Weights of a small GPT-style language model, trained from scratch on English Wikipedia.
Size: 10 layers, width 128, 2 heads of 64, MLP 256 SwiGLU, vocabulary 4096, 2.69M parameters.
Each number is 128 + 32 x the weight over its row's rms, rounded and kept within 0 to 255. Layers, rows and columns count from 0. The size above them is the row's rms in percent of the matrix's.

# layer 2 MLP down (transposed), 256x128, rms 0.0612, rows 17-25, columns 0-127
size [101 103 113 105 105  94 107 100  93]
[[163 175  95 149 181 120 135  85 149 102  93 103 163 101  86 107 133 137 101 133 175 141  97 155 156 136 116  90  58 149  75  99 166 120 124 116 179 102 150 171 139 112 106 115  98  73 135  86 128 134 205 161 143 146 160 128 118  68 134 111 133  82 143  90 148  96 115 142  86  86 111 127 119 161  77 110 131 129 178 147  80 124 135 129  83  99 129 136 110 117  96 105  98 199 153 117  88 145 140 169 198 134  74  86 136 153 151 104 140  95 197 210  99 179  72 128 123 118 169 156 129 129  79 129 145 106 111 142]
 [128 117 119 156  90 121  72 165 146 131 146 184 161 156 148 103 182 143  92  55 135 137  91 135 122 119 120 107 115 127 189 140 146 106 129 113 148 170 131 146 122  52 130  74 111 166 120 117 151 141 151 104 129 135 148 155 170 184 129 137 117 180 126 214 100 230 148 144 104 116 162  94 161 159 120 109  86 147 160 177 129  80 132 120  90  98 119 173 135 125  99 115 103 171 154 149 134 171 114 108 134 176  69  96 140  95 149 119 139 153 106 120 187 133 100 152 176  78 143  45 173 110 153 147 139  85 135 129]
 [128 111 130 149  89  96 174 134  96 212 112  82 140 161 104 145 163 154 119 104 157 145 117  90 109 110 121  58 110 154  98 174 141 144  63 149 196 112 136 128 110  99 130 135 128 110  74 129  76 123  99 100  79 124  87 107 131 117  93 158  83 171  93 101 113 158 113 130 157 123  68  98 112 141  99 100 168 135 117 116 137 108 103 115  76 131 140 130 168 148 135 124 122 158 150 160  61 133 127 157 178  92 110  66 108  66  93 137 149 115 121   0 150 148  89 169 104 113 169 113 111 107 157  92 104 140 103 121]
 [106 103 158 110 110 140 156 139 103 160  51 117  92 142 135 138 102 100  81 109 146  96 123 123 144 133  93 101 128  91  80 154  92 134  85  85 111 129 132  48 128 135  92 176 109 123 102 143 136 122 134 150 164  68 100 129 125 110 109 160 151 141 159 156 138 119  81 153 143 109 165 149 107 119 125 189  77 127 127 133 184 126 102 127 102  89  70 195 134 209 140 154 161 179 170 117 195 161 141  76 156 154 111 155  80 119 117  89 100 157  76 130 112 123  93 155 189  98 168 131  90 214 101 147 148 112 108  98]
 [180  92 110 125 109 140  60 140  65 117 170 109 134 131 107 131 211 141 114  94 122 145 100 137 160 115  74 139 195 130 106 175 111 120 104  87  97 147 121 165 178 124 113 115 126 141 121 121  81 107 101 190 179 160 133  84 141 173 160 188 158 157 139 144 118 162  80 137  93 180 104 106  94 117 165 122 126 152 134 157 178 132 104 148 120 106 149 130  85 182 125 122 108 128 137 112 139 132 167  27 129 112 111 120 113 174  94 120 132 195 145  82 160 131  93 131 115 184 115 155 115  87 167 171 153 158 141  64]
 [ 96 122 124  92 152  96  86 126  93 131 114 138 210 168 119 101  96 165  98 167  87 105 128 114 152  92 176 174 119 124  68 143 204 137 142 120  86 116 119  97  99 127 128 177 100 112  92 193 138 178 126  91 150 153 103  71 129 125 134 126 124 152 100  95 154  68 135  87  73 179 125 168  26 154 117 156 139 172 156 135 104 113 138 133 131  43 117 117 178 125 151 171 137 132 148 106 168 154 105  93 137 202 126 125 104 145 114 163 128  84 112 130 128 159 149 155 107 111  96 121 143 134 179  94  86 123 106 146]
 [167 132 142 115 187 143 109 113  99 135 122 173 156 165 116 124 151 148 112 152 130  58  83 117 177 153 140 155 117  93 135 119 101 110  91 167  85  76 138 146 105  62 154 104 179 144 130  71 114 127 151 125  76 124  79 151 154 157  90 140  88  93  81 134 140 163 121 180  98 165  80 110 139  74 183 143  97 138 106 187  85 152 149 131 133 123  48  94 135 160 133  90 119 169 102 103  91 118 125  57 154 173 156 178 103 155 122 158 163 122 148  92  88  70 100 171 132 128 166 118 144  77 141 101 153 141  90 118]
 [144  83 142 177 145 161 169 121 101 160 141  80 142 117 133 103  81 120 120  63 178 124 132  92 119 169 155 145 191  87 120 169 126 129 101 135  97  99 134 153 124  60 130 137  98  87 157 133 156 149 195 140  89 122 121 179 109 138 124 145 122 104 152 173 191 143  98  77 134 158 151 170 152 136 145 105 159 143 141 153 133 172 107 142 159 134 141  88 140 164 198 118 205 132 139 167 107  60  47 111 146 157 110 130 162  85 133 128 140 142 150  42 135 121 148 135 132 127 183 118 124 154 128  61 105 150 168  82]
 [190 127 136 118 189 155 141 160  79 147 135 140  79 107 121 154 152 129 141  95  63  65 164 118 124 148 134 141 106 148 126 140 109  75 147 106  89 106 176 116 209  59 105 159 113  55 120 169 180 128 139 164 135 138 178 148 159 134 135 117  93 130 116 118 172 149 158 127 167  81 159 148 117 101 113  96 152  99 113 136 134 129 110 185 165  73  89 168 136 121 120 119  70 166 150  79 140  99  84  61 105 177  93  80 149 181 177  98 167 110 133 160 138 140  77 140  96 129 122  96 164 149 111 130 121  93 127 101]]
# layer 2 MLP gate, 256x128, rms 0.0705, rows 18-25, columns 0-127
size [ 99 114 103  99  98 102 104  96]
[[166 145  72 174  88 174 176 114 149 133  68  98 123 121 162 147 129 173 115 187 116 107 133 102  99 150 132 126 137 145 123 127 130 124 104 121 140 129 116  69 182 117  87 145 162 112 122 157 167 129  93 163 104  65 117 161  88 101 131  76 176  87 158  73 168  53 145  96 166  64  96 128 127 127  93 134 160 135  93 129 138 150 146 179 173 167 110  71 141 101 163 134 170  94 150  65 142 166 153 126 118 101 126 153 154 110  87 153  81  73 123 125 128 143  82 140  92 149 104 134 100  92 174 103 124 155 187  73]
 [ 85  91  95 150 128 134 127 127 124 115 135 120 136  75  19 134 128 146 116 115 165 140 133 165 171 190 112  99 187  85 143 145 150 140 153 162 184 151 114 147 145 116  56 139  70 103 179 151 129 114 175 163 107 127 107 128 153  89 126 113 118 163 126 107 139 142 108 110 127 168  99 122 134 148 136  97 111  49 143 142 134 132 149  90 123  93 136  90 130 113  55  94  35 183 115 195 159 133  96 174 134 109 133 172 139 170 107 182 114 111 145 145 120 115 125 152 146 179 106  89 150  92  75  69 125 145 132 137]
 [121 148 126 118  73 133 111 146 116 144 126  97 169 160  85  86 155 170 100 115 142 134  92 168  34 103 143 113 179 132 125 112 126 166  91 131 106 137 127  68 123 100  53 146 112  70 130  95 122  79  97 163 122 117 130 140  96 123  79 107  67  90 133 144  91  80 154  87 152 127 134 111 136 136  50 147  65 174  84 146 122 145 118 139 136 148 137 112 130 168 102 198  80  73 152 176 131 125 143  83 125 169  76 137  99 109 163 154 146 125 140 140 160 136  83 145 108 149 124 111 111 100 153  72  46 105 100 105]
 [162  90  96 114 121 157 183 132 137 113 124 119  77  51 131 128 142  86 143 123 128 150 122 164 136 144  63 127 154 159  91 175 115  68 127 136 128 102 148 152 153 166 166 179 134 117 137 123 141 161  81 153 139  91 197 140 149  76 126 163  90 103  77 139 150  93 147 111 143 197 102  90 113 181 107 101 122 130 177 162 131  80 129 117 150 116 144 115 111 134 169 136 132 121 147 107 123 157 137  95 132  61 138 129 135 188 153  68 133 143 157  64  99 188  84 131 109 160  44 190 121 191 117 140 155 118 118 170]
 [140 137 136 159  74 163 161 161 174 153 111 128  83 152 176 175 115 130 180 176 120 135 167 164 102 135 178  90 142 144 100 112  99  92 163 148  90 166 157 122 125  73 132 115  96 127 115 160 103 140 133 111 136  87 158 117 111 162  97 116 111 120 174 142 163 177 150 173 163  94  98 134 132 142  99 154 168  91  90 172  68 169 103  49 114 118 163 103 155  56 153  88 141 154  64  96  92 158 126  76 150  68 149 135  89 115  60 118 115 123 158 141 123 133 142 138 101 146 131  97 172  59  93 153 165 141 116 158]
 [142 122 153 111 125 191 138 121 107 157 119 120 118 194  76 105 176 117 115 107  99  70  92  72 165  88 135 118 125 145 169  98  80 148 106 118 172 205 105 179 155 159 178 106 144 184 127 117 175 148 155  90 104  83 125 160 145 104  58 124 114 192  95 107  54 174 139 126 119 116 117 145 132 129 123 199 146 144 138 156 133 152 146 165 117 122 144 146 122 149 128 128 165 166 147 185  88 148 137 154 141  82 129 110 111 104 118 107 104 154 172 115  89 184 167  94 108 155  95  75  94 103 119 159 129 128 200  93]
 [123 165 152 105 119  24 110 130 164  68 118 151 133 124 144 164 137 155  99 201 154  89 116 166 134 163 154 112 154 155 108 160 161 148 146 150 145 119 134 160 150 129 146  90 142 178 166  87 134 171  99 112 110 120 171 128 131 144 142 116 197 130 135  96  97 119 133 135 151  96 134 111 119 136 103 141 122 124 144 118 217 147 150 167 140 127 162 174  99  92  80 160  33 133 179  61 125 170 167 171  81 110 171  71 125 144 110  95  79  73 174  93 159 147 138 114 139 135  59 127 139 111 116 130 142 139 122 158]
 [112 148 183 151  94 183 135 100 129  85  82 116 156 184 167  77 158  91 111 157 108 116  93 103 132 133  94 162 123 166 133 112 110 130  93 140 131 135 151 144  87 118 126 107 134 117 196 176 146 134 117 122 112 116  70 151 138 179  77 165 105 144 129 119  77 191 147 109  87 123 161 100 139 102 207 159 122  98 110 135 119 164 139 112  93 122 109  72 158 102  97 109 144 100 100 142  57 172 127 131 165 121 179  89  56 131 109  77 102 161 172 136  81  97 166 124 181 171 115  89  73 122 113 138 151 126  66 148]]
# layer 2 MLP up, 256x128, rms 0.0695, rows 18-25, columns 0-127
size [106 108 102 102  90 103 100  97]
[[115 104 190  90 147 151  86 117  97 114 172 122 152 117 138 134 176 110 143  99 141 111 115 119 181  58  97  95  97 145 125  93 144 115 112 150  74 163 160 160  69 106 173  75 120 192 103 155 110 105 143  86 130 170 146 118 161 146 123 125 122 127 170 172  49 187  83 148 112 185 165 118 185 129 148 152 155 129 108 164 113 126 107 125  60  93 123 159 125 153  92 166  75 143 102 176 124 106 117 132 154 178 148  93 116  86 168 150 168 128 144 138 122 119 130  92 154  66 179  70 154 158 127 133 186 111 110 134]
 [ 92 108 152 158 108 107 128 142 110 135 115 100  69  68 164  74 130 115 149  88 160 127 118 132 137 105  91 108 135 127  84 113  96 166 125 122 164 114 169 171 131 166  79 162 148 137  80 137 123 120 102 137  48 217  90 166 126 241  85 133 139 135 117 139 117 115  86 191 107 178 105 125 122 118 137 126 181 126 131 155 118  80 106 143  88 143 124 175  97 101 115 189 168 139 150 110 173 125 123 166 149 122 112 123 201  73 122 155 101 124 146  76 109  89  92 124 117  89 149 140 129  61 141 122 124 128 164  99]
 [164 248 132 139 165 138  82 105 115  86 149 119 100 166  90 113 128 130 125  84  97 154 100  99 148 181 126 152  89 140 120 108 107 143 120 165 163 134 132 127 136 157 118  93 188 130 152 125 130  94  80 154  81 136  99 160 114 147 112 144 125 143 123 109  60 157 111 141 114 121 103 148 148  81 115  81 207 108 184 121 119 125 150 185 119 154 188  69 113 122 143  64 132  93  76 113 154 122 161 200 143 113 189 120 189 121 119 111 155 123 127 133  99  99 185 125 101 156 117 136 175 142 158 134 124  65 156 153]
 [129  66 207 161  92 112 115 165 111 118 131 146 102  78 180 137 132 129 178 126 173 155 103 138 107 117 183 101  85 119 159 115 156 103 149 110 119 184 151 144 110 162 148  88 102 116  99 122 164  75 154 133 145 156 141 105 189 119 133 134 139 137 172 160 181  91 103 124  98 145 137  68  51  90  91 100  95 119 105 132 152 108 113 128  97  99 158 141 133 114 167 136  95 156 124 188 156 181  76 178 125 124 182  97 101 154  88 108  80 163 101 162 132 179 103 124 138 104 140 202 100 102  77 183 128 163 135 134]
 [157 117 117 162  98 162 143 125 147 109 126  78 197 176 176 120 134 144 139 121 117 162 143 136 178 168 184 162 134 142  86 135 156 104 161 164 127 194 146  87 151 123 102 167 128 139 110 150 135 121 151 111 145 138 151 108 149 162 105 101 118 148 156 143 184 131 103 145 143  64 103 195 106 164  84 130 165 111 122 145  78 127 107  97  66 144 172  87 172  71 164 137 130 180 115  66 113 157 133  56  66 103 152 106  60  82  70 127 120 153 184 114 153 134 167 146 107  81 147 103 159  94 139 148 149 118  99 104]
 [105 111 161 127 122 170 160 136 138  96 130 175 119 119  99 130 168 131 106 114  72 116 144 123 142  89 142 158 150 142 138 137  98 158  70  94 153  84 141 181 167 146 122 174 159 166 140 102  75 169 104 145 137  65 141 106  90 151 104 148 126 139  80 145 109 154 209 118 147  65 118 175  81 112 105 145 108 129 104  97 176  86 109 107 132 177 153  89 111 147 137 105  92 123 141  87 194 177 135  95 139 132  96  63 119 129  94 110  95  80 154 101 190 135 134 140 177 125  73  77  87 153 193 170 157 178 135 154]
 [164  82  69 176 160 178 158 186 127 168 137 111 103 134 112 105 133  74 171  65  98 174 145 100 153 119 176 120 103 108 141 147 122 127  78  96 116 115 117 127  84 118 143 139 134 153  95 145 158  97 158 126 107 143 105 106 138  91 118 123  75 147 107 187 163  98 122 132 113 135 159 169 137 180 127  97 198  99 126 145  75 124 125  99 138 145 130 115 141 184 118 119 197 105 100 110 141  55 106  86 202 140 109 150 106 126 127 149 213 147  93 115 130 122  73 120 135  93 191 186 160 126 160 128  78 140 151  87]
 [132 113 125 180  91 174 121 132  73 110 189 136 102  73 125 117 137 130 114 119 102 126 159  67 152 137 124 136 108  90 113 105 166 103 150 100  82  97 121 173  86  84 129 174 170  61 114 206 218  75  83 174 126 133  96  97 150 115 120 104 172 104 108 122 153 171 105 175 138  82 134 154 133 157  72 111 148  99  98 107  65 141 120 118 109  80 166 114 115 157 136  96  90 183 156 129 136  87 111 109 106 149  65 132 121 165 149 147 130 138 132 100 125  97  88 158 147  98 112  95 169 125 154 112  54 151 148 142]]